Weights of a small GPT-style language model, trained from scratch on English Wikipedia: RMSNorm before each block, no biases in attention or MLP.
Each number is 128 + 24 x the weight over its row's rms, rounded and kept within 0 to 255. Layers, rows and columns count from 0. Numbers have three digits each. The size before them is the row's rms in percent of the matrix's.

# gate: layer 10 MLP gate, 768x192, rms 0.167, rows 142-172, columns 64-127
# up: layer 10 MLP up, 768x192, rms 0.172, rows 142-172, columns 64-127
# down: layer 10 MLP down (transposed), 768x192, rms 0.151, rows 142-172, columns 64-127
gate142 094:068144112133082117099090107134154086096140139113118192098104105149104110131083142101093098119159129149144118103135148132150079166128122139101141130107150068106187173136085110146089129109133110
up142 110:111107124107133140113127126097142152123116140120130202164120102102161108131141122106161112163160187150135120153168166156105109136134137102091129112094128104087133161136098148169110116111135147
down142 108:129126100137151122126130147129170132197124143151123163123071127123149150135138097129154109091169139151118138107107109102097113127157133155129123111123147160133133148102131130115098134081105188
gate143 077:132106140135139161090154159110131125129136139115148151081135124163101142139100091130109107114111110138102095146182146132084089143147133138116117100110136083077129117131116136138116148142135137
up143 088:139163167130111126120115143132143120151120141166165138119130109162093137149117064127133119122118101119095107142130115120117128074136137126116132087101132132101172152103138096110105163154149111
down143 100:129156152093107119139109109155161113144099128127119133143147153095127126132119084086138143118127138111114152106076125134162153114149113147109126126122129127131142121135142135122154125110121129
gate144 106:095175113138143149115101124129123109106136080153151102161094156102079124164170144150097118093078061107151118117139159161147124133123124147179152138157152101119146123111135095139139169104118127
up144 103:138107130135149120109121105170140094121141123111118126093157111132146138164173151123159140091115148117150107106144122170142115105144130118158177155115157147076149114152133105135132109106126131
down144 109:133102113130093103159183110100156139137127156071169137120156129134134159113137052155109131153157126129124154110107145140108120122140119123074115103076127164125137083123134159110144129135097112
gate145 102:107140135118084194111174135136151120139112137148121130111151104143129171121101159114137127127142128147126128159122123122097112141075144115089111140088148143135124105081152133136115130155117142
up145 108:078112144146101155119097171101134125145127145128124141115135179109123174127131115162113098126093160139113103126147112117108106094102116170128111158143125135177111112184139110113157159116123159
down145 109:137102152142144080138123163104157109154192120129124121158126132123139165150125144121166089130085163141083117136156130124153138084137138174166136121154119108115133133190142125112137125084133117
gate146 097:118125105130163094114162128130125152122123104127169153177060067116131154126144116141159126130132106150106135166142076120077110157150129099113146143140119094148077111138113130157136137127136148
up146 093:134140147119131122120108087107128115089138113143116155097138112184159147140099136098112136124070160107149159113093127126129143133084124138118113110150128111121104136112123112111139100084127120
down146 094:116090137111086137109127144111139114184149134111146150105104110155124162145100151112092129117116109133113111111122104126084117171110110138130115148148147094140125115111111102104113105106138140
gate147 106:144170114137081103079128078096102102146128092183105093100119135123080138097142127092079101142131122100138113131147092131137116136155135114145121158118141142105143157112158126120092137098108118
up147 098:091141144118144145078069100145081131139141102091153099144137143107143126149128152123106115136160097114094095172121090129123134118142094125150154107150126165133114113103118092103137143124144149
down147 103:104093134125124142164074129149106150148101136102152112088144116148120129106147125132097104157159154155143134158141117163136093099115112134165095120136093098113101140122121138159181171109125154
gate148 100:145129044155153148168126159157115103152157142118137149082147134129137130115088160134058151125189133146112128144140116082132132132132132169132098128132122148157131161118092121158126114138127088
up148 102:165158094156124135135156103142112108147098156119152132136153096148119159149154145133128151113095108098141152134120165152122140118103118157126147128069094111138106122150106168159122140130105136
down148 108:123122113107147145128110160144149097182129131148101146123114158111138120121125071133125131068106133117151130120118149125107082101121131097120134112102089086190129136142146177150154108087128151
gate149 107:143086122119128111151152128119122131138129118106093152138137124122101145092149122115132142128162139128159106130106099146137160100090167148095194132148114104139123137150125118140156142143137120
up149 109:156155138139161116114098073149085109135089135075104140124117168187154142126115125130141149114117130178137151143161119132127170158184144105096112124121139143101141120143109138135139150127151145
down149 110:084110152137109156140124125100104146107090167123157174154138104178129097113165117096118154126164113141175120125137151143134128123082110114128139154093122175106110148138113130163148134118132161
gate150 094:137120135105119085137139115113119119128118145128100193103089127163182146128144130149139106156120143150108107148165117129121153152085121135144140138078113131141168090103132114147109106171129133
up150 100:150158127087177111114140146116155116132147147142121131148107128145113138136108162129119143117124109108121098155136153116120111105143169109124136143105136151121132117084126080109137127090158087
down150 094:174116125111129143129154129149164117097148143153108127117144106122101134131092066124111166159107132136132119117103167144145117152164140147121118102130116099148141179152132136124138192099156109
gate151 097:110114134104106090103132123109100148126107110163127122133102126122100146127147107095121105067108130135151127116156139124098128135154069149171118138119146077125169148147080140156172132148086134
up151 100:181150172141140102138088117138139109124152160137094159153142113153082082113136160119133146182135165129155123080112134108121156139147166096133141110163073107159132131096134110099128132167117124
down151 099:144124148077124136105121130142123142130143159144109156154119121120115075123105129121121130140128119120156121112125094165121084163103118133106133166101107078170112105149136152102130184100169128
gate152 100:139141120127099138125116108119159146146095095108118134141118131125157167146173179106147136151103124145111136100157113156123141125128125100095174128121096130134112092078133064130102168125115132
up152 105:154147157110103122105110146149151122098146124110166168125069078131095106128145092117185150144091134133125137112141134109143106097152119138150074184150124166098137074110148151157111130152148105
down152 107:093144156104119115095105125099153131128189112105161133119111117135110147124144123194130111112132176146154107167073133115112117136080090140120129141108130122100142156131140154090146105150116100
gate153 102:154113081154116145127122168132098083170145133101154137126157112113135132149119141118145079113147130152116146141138122144156158133159112169135101135101130161170106092124128140146078113161088130
up153 104:087166120135101181127091112098152081075115129173124136140152148146103104102090146176150138090115130112121136126144141130147105127112176148116161136168133109106072117182158110131127111141160156
down153 101:139147116125105131116128123105099091080148112145102168140119087136104093090139126123103116141114110112181096173186078117156164119129117105141149151084116127111122126123150105176122143120128143
gate154 093:131118134143126106166127143144066162196128135134116104109128119115143135200146116099122159112132125148125148141084157084095145140099091139157090113179133137125123125135114119106071120134134075
up154 089:146079117128092100124133125153120140170139077119110102126149122128111133102098171152177121146139113083124119131120088169146122084122134060120160143118155115149135123155177149063134093114155115
down154 093:116177178100119133101149104126089115103109115120096174146137122093138095147133139122116133096120108109105114104142140149092095160099131165144130110135117131106106123131155150100108078101162171
gate155 102:138115153154124145089121107138149140104159124118070157150155122130135105183149154121163185129195101128138108087129122115137128142154135139196135100130164133143126127134128098133104142106120143
up155 103:142145081126165144143164129158129140136127137122151128145119119125142178093132160130108138131145081138135110156067137187104135127155114142144090115145136137128118131157145114128179100107130119
down155 105:109152093143141152166099114150146164129130077099139113125143128115096089083083103112091153133146136106074147121140088150196119140134117140134115135137153121120126092142125117069150105091124130
gate156 100:120114111141131162108158129132138123108148116131090111141119139094116080125127158162131140143147111146169126162143120138102112137065127128091150107190120139111155100091173125112132143123135123
up156 100:135146140129126111132186125097160148144095129109084105116172123159128157129119086122154130104080162140149171152138109173101108159085131160090150108126116100112198122132112142120113114173123125
down156 104:113128123161136127136139121089155106150137151170155149131141109128153197119093122181130135119117090154132157136127130152108115142122130104178131146105122140137143129123105098127132116124136138
gate157 099:145174134134146086123114150102085102160160149115115085112152164075093110138109131170130091093121131151112109109170135091101136163172167152135091089109087135108155152113134131128144152134143138
up157 099:162159098129129137131145146152192140114152104148130140117139130133138075137131109128118141115115138102117132111154121129156128146137083168175120099134108126118152146140176131154082103124173102
down157 100:115103104118158154123127137153110138108095101111161151110121176155121065096070105129118100115137143137133112124123134114155108145118144124162087105101137167165166136124132130105116149118120144
gate158 091:080133096118161156103122150118089141130155130136125102120115097120166152153141127128162116136128145148091111114110158127136136133106108141119140075120083109109183136127134099106131127135154152
up158 095:124120128148099114113134173151164131135136084123145117115121099103097078133159104139124185124101136144142109128127106151073172102123118094136091122097177144164123133122118089160091127109153141
down158 095:160119145157132089183085089119127105128139080108098136153113136166125095152141188143103157145120126160161136160156161132115157072074126125124080156094099130170093137103118151137106128154124153
gate159 096:163139145113125126150110117126107106132157104139090099107138142064121095124101155145123128108114095122130126119178119128144156123124135097154094121154102158164136117149140113114099164122100111
up159 102:160105155094116101136147126110130113131181163134115132123120118100123118108105093157163175112157099127118180102123146115155108082163137127145113102174181165147147123148162104132110114107092124
down159 096:133128083105116177116124103143145131151125147145134117082129139140139145149153063117120150122150151081128151127115138114106128135167162157127168118124170160089104122118126125144115091086106082
gate160 095:143100117121137120171108101101098147093099133129126145162145128102115120101130100129135144094105128159098133133168128055166151107132149138151098104127162101127109110107140105140112139140144134
up160 093:164171140139160120113137170170116144104160149150136152072166114170170110153124138135142126100114084100170091136111140096103148152132137162126125114125104117104112139113108128146139126110141113
down160 092:138152147139131122142139105134152162114142133170138119110144136207129121188100199135131111159134128125114113136066164153133122121106149110127140143129128139130123102112128144112127085144120130
gate161 104:113142089113144102130123152159080142111148143135133128113127131121114123096177142146105110126085152140143108171191098126133125129049118098146191091153143123108141127100134110142122145108124129
up161 113:112128106133159174161133127135127126129155163089110114163187158121127139136112153121133097140131160122139096150161099132092156158106197116127144132140107149166150109140118089136195202109096172
down161 111:112126103132135154151107108105112112116155116170167110173156134085143097165154130145138132137137149150142128179093152129090132111104128126120148138086106128166160134123135113127150155162077132
gate162 108:177127108140101167141115147135093155133118165124103162137133112127156109172122088129153138142154138126133163111119068169150105120136105154152144136147182125166129109134114096125151100141125118
up162 097:138098119134116083109147111143124143161128112148084143136171127095106164142109123161154159068133110138097139141147148168145121140154133164136138137125131088139113141116126115138115118125138091
down162 091:151113169133089133109127140141115171152122171123143137112112118097114088134164083135118117146131111144127124139178109166167137093139108124127138150127140048144100119136125148153141155127153117
gate163 101:091115088120121145091133149150163111114074156129098158142118139124143100138111104163105143071171104118139101119099121129149163129123074143128134109159108112111125147154184121136138102089151091
up163 099:130111137129102128127117058146135129102132173123146133144075128192123119120103123130149134134120120123108156087116115165119142108125094160116090111140124134076121142151155141132160142095154110
down163 096:128115131150140131150111171118157135124150140165141132131116105097105137106079134131108056097118142120105144104164158095135108176119137093117148123126109118170105154130122145084121162154140132
gate164 085:085105159140105180147138096131135130108163105126105088112129170112158098158120094122120078143096171124109113125104122155109103119097104143106147133134156104138139117094093131120116144146092105
up164 090:154105146126137141124146082119152159178124148128143118096158165155174107162102090084165093175120133150128131098099143161107130118156120129171110116123146118159165170080108097130123147120133133
down164 082:153123144149120128154162096127139106154164140123153111153146123134162137173137030154154153162116145148081121099126135098102117097132094104129132111111144111143116169146117055134134154147158122
gate165 095:106129145127174149123119149126074088158135128128165117116118111170123138125120152118130107103123108081086123109122134170142122153061138134116128141138110139091119099105121178122172149182092138
up165 100:188103142107099141130104119133103111095139133128101080147115112127130179120151156126163171144148137116122164087148145123122096168125091152119157097161125130119158163156143115144164105164154156
down165 099:111115124037112152120157137135183120141132159094079110111103113110131156140099077108161118128123129137125119174080114125131105120153149149173101084151136143109120150128152093130138124141165186
gate166 108:111112116106094109136106134064107131108134122145146095101104112115102061103111170106105162170128137160160111101096129130104134115109120133092135117138088133140157181141144104147154143137119139
up166 104:140151122138108085152121166103157142146119167141124153162117144113117154109175105133154111105096065101135149108118149136149157083119129146102140154150178111133128149158110115145161143175159099
down166 102:118128080141120107128157112141163161142153160106114145145130100169141168157136173141119113142107115138152132159119151141117145117125107135141086193119126105162116153112083125141142101149142152
gate167 099:138180092145135117128105108147082104119155111126111127170094135096146093099144174172137097172161121144148123190113149154114134115117116134142103131134137102127170094128105137106150117133158091
up167 099:168127135104091130115146157118167159097165126117149094134168101103163148120123121097098130118132105138147079137086122167141111121132142114125121113134126165176144121108093126170146103132084143
down167 106:165176116153149122093107159084167140115148143114106120129116142095126126139128137092156120148135161118094109122081112135111074166113129137099128130124145121152129157163146097131127126140129108
gate168 098:148096118146126159090090148087122117100130138118105151105132126102131122076152149100157105120099176163131144190116128119102117158173138127138097143127155121151102128095144132153128145166116097
up168 095:069127130178143100155120107128111087190098160123139117126150114134114120111161099147107127102150144102183109126153087166155107168103121117157152109127151155144117135135110123144132131119077111
down168 095:102123114141102134099124101154134164148144121173123126132140132117127143091139113129149146178144145131089123155129117119151163150164158128114154101179142096148151105158099129089081108142159129
gate169 098:118119091147104121128101094055132137115142152120114142116133145163109105139123137121149077079155116149157149109155143107152128108150129171133080161141090144156143097085195142133114105147157123
up169 097:139125107106134134167094181112114090153122148112098156106101134120141107171098112124127104108145120114153111118110130159147127088118120152161137162139112133136166118108160128116113095097129155
down169 095:177124107129150199121116130143139164145065130093139137105119139122105122128113119145107138178105137135122130121110118159135137102111137115136115138129091174089165119114111104133098132158100123
gate170 092:138140137115130150112148117146105099097107101194138137138116115109129155140138101105122172142121160181104084087104127168151112146124137115095117129097122121131147077117075149132161158142130191
up170 092:123116159142120139092128098118161141151126129102134116130115122092131101120112142151112107154126089152139161138114084184134168122139139119129133118122133134173149131163136123117079126134129129
down170 092:116157124195107122153139136143126146099126099110131144194154100125176124127149119135104172148126143153146133132129139142101118142116125166125160139108121122135151102122134107128117115158106127
gate171 106:111142118143144140181117140098106118128117122140098129142106131147136096115123112169133098123107090133129166090084099123158111128116132174096178143105097155139131096143118158146122128123104121
up171 107:102108096156173158130188105178117099138112131131108166123119131116131123126107153146166139116097109147107120139090165146169149135123111082116107153164098086130058169113113127138171089101141127
down171 109:130077121131132152154148162148127117118137162138168144142129132149073124158140131097114116136140127115140084127127139167130076131117098117166080117113114121152107154147107122134125154175116140
gate172 102:114127133112149072139114087131103178089095161130075127160106097116135145098136100121137136072122183097129120111149114189115161098125116163121150157115108131140124165145105113135131096086137125
up172 102:145115109126123154126137092110162152138175136136109131122145115163153125138159097144102150138128110101099120108154068142164118145129131110107145174119146160106107183150158066143128117105126136
down172 105:200163108104118158114115115124094092153113131108178134127131118155110116152123127141125123150169104130103111201115127120122120111119098083141116125093093168150112093121160133148105131115124101